python train.py --n_layer=8 --d_model=96 --n_head=3 --n_kv_head=3 --head_dim=32 --d_mlp=384 --vocab_size=8192 --activation="tanh_gelu" --norm="layernorm" --norm_place="pre" --norm_eps=1e-05 --positions="learned" --qk_norm=false --attn_scale=0.177 --bias="all" --tie_embeddings=true --parallel_block=true --init="normal" --init_std_qkv=0.0212 --init_std_o=0.0053 --init_std_up=0.0212 --init_std_down=0.0053 --optimizer="muon_variant" --lr=0.00568 --lr_mult_o=3.0 --beta1=0.9 --lr_head=0.00534 --grad_clip=2.0 --warmup_steps=200 --schedule="wsd" --decay_fraction=0.599 --decay_shape="exp" --final_lr_fraction=0.0 --batch_tokens=[8192, 16384, 24576] --seq_len=256 --doc_mask=true --train_tokens=83530000 --steps=5641 --dataset="wikipedia_en"
Each number is 500 + 50 x the weight over the matrix's rms, rounded and kept within 0 to 999. Layers, rows and columns count from 0. Numbers have three digits each.

# q: layer 3 attention query, 96x96, rms 0.129, rows 0-31, columns 0-95
# k: layer 3 attention key, 96x96, rms 0.124, rows 0-31, columns 0-95
q0:516519460463481511528540511472519516543408489501481540529619454454384512542425528516349475479520452407478580542515510579348521546506582595463462437493491435598520495553527448491456418588561527511401510516528468487485522534487506472420487430470490443620438619527456485593541492534465586528
k0:517371460570525506514530520545587572513456550502508470586454388489442471586512507503413526480459551487385497472484503478489446473517498457601550503414474527470577387549414443498481511450573365581558549467447454433539507579600447514470554543544470543512518474509484612552490524494480538398
q1:460552489551424555450574462569488522605475489552419617457351562492556487422543545412435452509493422553551450515480491375470400520578529512458388516557570539494461525477512468517468564453555499464456492464437504581476520559572514411527471477439573581576367486504574473522447513553510491552
k1:584558577419418435454432557488593479454568462563506492476617410409526479453580511578410550540522436494459608415501476542546546501570491469505437458623480508507404480504497499471483425554444575512465437520559425432518425462498517529482491529601421529523500423517583475499510467546482538499
q2:440519528501559535540487532490522559421557494513409454462470481452478490524519506487477561509474472441521491462455584582588580581575482421403517421524503455502582556447492514429538574576434639492555410465473540489429536518423502597470447436471468529486456517492416554524463576469498489471
k2:450437474504526552440547493522462514371475539505537479452507475588397420474564544503559479558577540487446493530538563550451637509496536541454558604450398420492572589570411497573496503447452463484461573483560453526426419523478462518467457544519525454581556453565457507452448375470519563526
q3:370462464513463438542447484409467484514514553480456563479473581458478542427626593586472517579437560469577492457466531538432524507543497489518447576470415506450482402503547477459430547373496557480495416535460449507522573567511522552546519557613448517489458600469583431527440605574534483438
k3:558487514493516496480529459427628474506476434513459427533516489508467619529463553478401453542480481485517520465535588515504590536513423504500429565576568396501505613511447500563561413488586440447473562406377440503622487372502512440500492421494545468490575552503541475537493475541398517604
q4:538496559448459472489563518456496467479492518537424405476464400562577542502459415537376508485517482555484469506525465407618606555539551542426600626566475556543463502546567587493553509381431522497538465502452671517457501511363613442547500423484434415490429448449498489474502579603458480520
k4:529432552455516538528534560526531595491499489523391431507478561538535468471421526635505515485544502592492514527565526443459580398406593520517551487629519432485541423534477542419458432544538466474555492520566552574471467482504464585461655510402443417446423499453363425469467552427536482515
q5:280635475531575461467573398512465466553445440578480624481601516624501543601589451491534465533414555506413544478487457471486480462584485473478481436516485565448444413520569502541522488585455467371482454473600428544609507594498581522429454476505406556554397465414673457536464449546467534509
k5:511483517554566518467503363541495502478468439553572593521478423538408575506553486492443438539364400649498532480371550501454530460519451458548461575533493515429533519645503593500547381479463548600604442614452406451556362543484539473543439485461440572460408418406573558569523449541555462566
q6:532453510518483457477482557476684386538478416611499512452498505527470354471460574535423486540463487500491658574573510497450452464560404454572481422556399496512465526389507471455560462569486456426387537489425487547544579647539448604555591502405448585654486564419500445572550417580463505411
k6:467446543492440571422593520397519491573426398457391507496479442540468493495524436472532521521458523461527528519495527558553579407507479493483499418408575504579430549559571587550495520477535494616471500529362447399504458498580518440437639529642439517513528496479549583544409472542530461524
q7:512494446416458655553591552452428578468567502441438374480572442423537527539550439412523494458497508538508526364500541499509528395473495448601476530488520469491511513463418512447546414451542471360546513380483529522501560516566549504600431497567576570541575487521432515496496553439569470511
k7:556522538457418461537450462540401477452506551508395489525504590599516550477489532509480492527503521455505384463552594529574495455482478556461485485499438514490537547361461532525603484528501501394450549518524506541410422613553455456481392578501490480502476470477580547544537540472513533538
q8:579471547530540591538490516457430464479444534371378425486555529483491480542580464429433612432477510433574495509497546504600468424398422434465518563466567442484472455602422562641431563463463449404510385615642467516487553444467596497567470544541534495439463536532494530507504622443537470593
k8:496583561422558516527526494509424553432481521466561407438490474488515498544453571521499481503616433497526473520509517444503452435370507516485582515459505588384385525534497521478583400443572572508539423389541566536537456531501432482483429528463618442438593470546514532459553457444537570600
q9:545540568452513566497502558491480523461423517453499409482429538511459592467594502459587450509530482513501446541484554475520587527429508492501501618512483482476438560602492521415476420602460499537620461510523481432534456532452548445389434544515592469470479361443469449521498617516492474509
k9:452444469401456498477454461553458537501497523495510513538458532493540505507485506585538485564592462526491531495468386453452523509472470556476559550446455475475414506499480364479470518488395510418591541477553493616502448471603531456412548558494618471529510521459440482573557530618499496525
q10:444434544513548474579453484498492591491514501426546534514493475617493565433434435545441511555411489548475431499500504513597515567445535537481389416547574458468428486479442511505460476587590439426517434442555451524451505483496481536468542558475578571493555482534529472477489581465556570417
k10:481507561563495506577474477447449566462528511644545609528486516482594472489551493413563416480473484498485487495474485594440485544479407453576575540446471525540487503538441364468542511517476516453480510420490461470517444541471491561507520504493494526445578456454534505577379489426528494477
q11:385514499477532473491473578499578558427487524482495539462483486361523619432502449556569505620490477636483410442407411493458505470388463476512526510491526568479483517384540520537397436606549539533489481594546457522520566549496502411511475471497532503544441603522537502506518500478491517531
k11:527420533492502506483543544416474486501354570553645498648595493441515480493483507404519511481478478509450532521462514493423506465506497533509503453563570552508464608504436438483547545461551555574518479565392396519489386377520470507518385485538568449420543435513593462547546537512536514471
q12:484467513508442462561536490455497523467490474432480426516505498512324499491459541517460551547532448437496526447465401516478471545535420541526495429527492558445633516507438627497617559531546553484531602422478411446449422578538518608538393480491560594409447463497624519520504516560483535459
k12:458483439478440550616496542507494465496507520508567492526461496533447493467515588423483462486429451534461379482600529510626556539488507566547563550486457409516594510603475558533425392531440487392534440461454436489484521591436530516538539507575470468494458524466589483493427543551444500488
q13:510497515499458520523555444373565425421453488490485382404525485510488430592614389477439484434434562469536511521528497527577489561509433527463450448401505490571490575570535572551479472535554488538480538540527476435530524492531447544593578404485402578519529528551479535442574471557457475561
k13:524462493467437641495567565473446544395493427397474483496447557497465544466517532520472498534462570476477417428630444515495405442429492580525626523505558551578524420592430647601526499383564519569577475548458565510564397488454412491416454482480543525478486543500517490386450573484544611504
q14:617482502486427473431473565446489456521481429442513486500473529451517520432495433474602517507434518483501497559468492470572463470503495483480571513588509531511553553540559459414471543499546580513523524456411488493459470412540451570452463602473605397499582491472460445502514638558545548456
k14:487552504469509539461428542443526550523459607517533454466466553532448486497450493542491433554538481498536455427476505517485499569490526500465505557512528514564485519410605567440424557484494539386464570482477408460505542600487493467368592520554513516554536466575465440475492523566455437475
q15:462571514513463567421559419502479493591473485559425586441513403520370519458436471576508527541498503490540388505460512582639536471457515556605473451498552463512470504508373512486552415496460507537516473407527550561554518522443571457438429499459577472439533639426478493512474528508579496648
k15:653425380511544529530476564488503473354479574544508491486536544517533507571612404529475518527541479530437477439448539540449527575489512428476498486488546471507475531530563511446513540524405576383596492423492500550450421513500446536518402598545447473449470493490515585646504436411513498474
q16:446401544428537496512556439522442522669445462508540506566477450459515366417519529525446552533391526539541525525464513540475456447517526508431504490493515448639431499436574514548486511465573450489543450563484588460520469620548461512420529497549572499602474517395545522503522426427485477496
k16:578521542450490513442499580505510536455435597498470449569459467462551536504608545542454500422385491461566560544469482532495548460517470352430557488501542469455427544509502490498498455510497546601448391495544457537549496559454526484581509457544562431539403493480410503592547529526481514500
q17:513536486535455472462524530465460484582566473494540515497531487495482471494414590418483565586478469498587417359491607498446469473527497558421588489457449453478539481591495546513530490409473560446478504564523524474460460563556451458516441568439570616471557426541445470526450499409560512629
k17:526535479432509500588397468635424430557593550499463465457464499534536493484509577580500413503461487494630559434539476525544595477459486426495500410476540516533565533464490472520423526486389597477435455456622535547547537446486523441459476538522519386541513429532589619518389422441485450517
q18:470418563504489537573402552393508511482466539507537570493510530572528452535595394428544608524496500483474452522500479513439470579472420466458455506498458448520449550454594456486477516513524547435516646467503534534474411514440546577437519450545520474516525550551538400510520443526503517450
k18:518571525417468453581517487468456558571416460473671425543566476516559547511431477412501532522463525525536526481552419489486424436576523529598477599505461554473551440569403562546459574453522380448424573540502331521453538518527489478574524485496502595484499539455469472504540418496486429460
q19:411510568524508537447519449477465481624474459516520501432474542458466500514576431413483522410582482452420553489523455444430450521413504466497456513519474494498622588450451543550479552510553479467541408504601479515468532601470454493546630477603531527400548403506459469495618533521451550533
k19:419562506469503452590431485455452457516494456422462479527589507567534506526512505493500453450444469599547455466533490431526490423563490502425550544527440480544452448531367515455541521503553501509538541433573469455547442613484558442524416440591606466446574473492549545435523411669532534478
q20:530444572486532595636476486490470470543486666449429448514464567471612595606419475548598407402560540484648452509525511377427472515464426499395528505468515542494504493505453394376481575461471592512480475494590508485458539388505491487511467541582664506385496485463483459524541457448499551501
k20:452599611464549453511376504497432456608578467525530425443585586486388453532412614501500472501579462438532601494450413569490469502432427577508328538412430498489525542516411473443438582411491445451482552414513560530448570520496593518525492492580540512440538578558455499532472504501514647527
q21:611440444505512618491561469544479540536433406527524540533524594580445512431552453546543450564560553490435524462542458557516415526492462440481549439483470570584507542435540489504545529416532546422585477476439569507471586506464524496470434489535483398519494415475481408426561527409466523499
k21:518546551489505455490425495520550471409498437491503497618429531478483445542533498578535474480481518576549498520496510513518524404571475472509465541581467550337425585454518606430461546552529498469475457465396466528464520660552515534409450544471487565546418508528487495481529436551487469512
q22:506360461454507475453505525533520452473487499467501431604522533455476467518662600605479463489529547530528576464404527493525460573579500524509436514563418580444508529385469453518540437376613532478464469510537576546436502426431438501491451501481483435487521477535532515496464506599520588546
k22:459388551573519453566519491507584448493606536426519398530554496478493533514618500484595379569551455473464400480472479550523581496504477564635477516504478497441553462395516539523492495577612463457423510483413461478551525519474572464520547474552477419538474535439470481368554595387488481487
q23:453494563493440533515494616495454611473458505438433493534599502470403540401538532452539430360486522557430481515520491462425437518408480522459476626415556506518441500489515510442562557494528456523554428558519526503523476473623518521457516474570550548447455492514512546572358538467564528516
k23:451487497506460513475495525493366633570523537483519537456470470485593516531522483579380589480535485471524514425448507574446505441502431572583586636482520504478458580507426478494582480484431564397469478340492536466506483479500536488517364510468495506480483491521462539489636534567489562499
q24:449604536525485486505502546567583488518463471590510534481433537504531454474493547571589464492508542503475557444520415503408448537461458548534538473585481440474479548567607389563404496468469429481467436371495410502543458458595514535544522505587522337504492530452619503608470418445423494512
k24:555438570555554371517463529505427447632465478614491599510524489496408583544502492487530496490522422575562526593510506446486414469533490498482463519478526591484490473554523555527543490544468465492445483478422471530587467494409533489497449372549379526536466413450502475544615492583427523467
q25:535470451524533521519496553464595500572515401494485511558487501513400417584529523519544446394475418484437436485406596501394439550598459543495447522480590553446490478616472492474555522525570547469466426526470469574529575451458508468486494531585441500391534441471484468541587537485514523528
k25:480468494445451449540507431468525449519518491472494495525521428469464495567605472499462444475496557479580430525502472465463456578467509437528543559595421505501510539520512580587464420481441529492539525435489514483595532533578456468486539489464509560518510472450470534434567508497543508570
q26:470535516433465504532542470469456539610503556379523499572503474367479471501531543527424552543570480483557451485445534483530447485497529315466486520572571516477500479473620426470597448454537501442484552496594481442479506503525463607547550573472432533482443539498465457495464503546503568508
k26:598535558479462513545529425502490495511491380554416400531465519538449552450619479420489559550497528548475635503463496481479477491501452437468532494440509415551554587477535462456418501522606540478455483461531404494591567505539556497562424557480541390475455450585529435399490480556522543531
q27:609512528555508386665496476468352505459508434483543529413488397404577610555575442484429458476606458504487423514448529444535520516510401557413549508607462441508605526593467554508462553509506438590493517572535534491470557538505479421465384390586555461530504493440434480531426446546508546524
k27:424514519504527507538490539531481466494561513549540386496497568477502473563418545629490595446538377473418377540471438509569486487433435494453567471559489558519441493419487485532369541479460446554710575540502467508521446460530584543557554451522403521586467513626428445440453485488534518425
q28:528443447494476496390535525510407449522526516465578389424339495449453515488431554486518468534461569497405538533497545554534597539417502449470403388520573453545520548398509575386518506459519470510430498580514585485577569515533521569449577506540584491473547520538514437597538530501519472498
k28:474500534456424535443436621457559509504478541463443440587463455396405538502545504489534609445499530550586494580551603516394532476530404471471561526440475454532468467447492513455593590575482614568552539513412490456511472538468558440447437530490502405444527547584515443533484525425513477467
q29:448648493480481445474449395525499484561496507445560470502445567589379466497546506471487559446525528499399564485469501500572434507536578417527542544508476497412459576540582541459497544482498502497436496524462472571572603536560482408413457542443539516474407407530573477447638550508390529597
k29:429565454468513569451422444439542485527539512554422549609431392574519523539537446560511441592514396471438595575513454533571586520540522424538511533548496498506453460481513473466519411481492616526522484536547500422611474580431457470450406534545459503537507472369461412419535440559580474550
q30:421564488536552378549453485492581417556473474571509491458557581418517371433484542506536520553389524578581501544567468503442471554580468509530427546416476557470454498341538479464467460620494430363503575499421425503494503588583611522510482506556449501509416564468471511512606496522544474461
k30:572448536365381515398571514479587547484511567626525510611526501508472569462474444498498446503376497499495523487477484494528575497464532498535381494342507475483413576503444473530574616483458505518456539504466537355589523484551425459593487336516460485609454597502537556528537387521564461506
q31:381515397606478542568512526465532506490466436524602406510477489495499549529510567346450548475587451549518515499525468434505589441402446460449507498477505453465464583490521578522584505495545470412484470471465420580567469489532529629417481561512428438444465564551631537604572415578445429577
k31:514500525520494477445501434445408429560511406509414427542507401483441559462579503425426533485439398487587541502501536478484481461465570389594583529465470556582411520631487522584702557524514578423475475568584451483505481458536482528439569585469471604481461444618596442453535451548478528429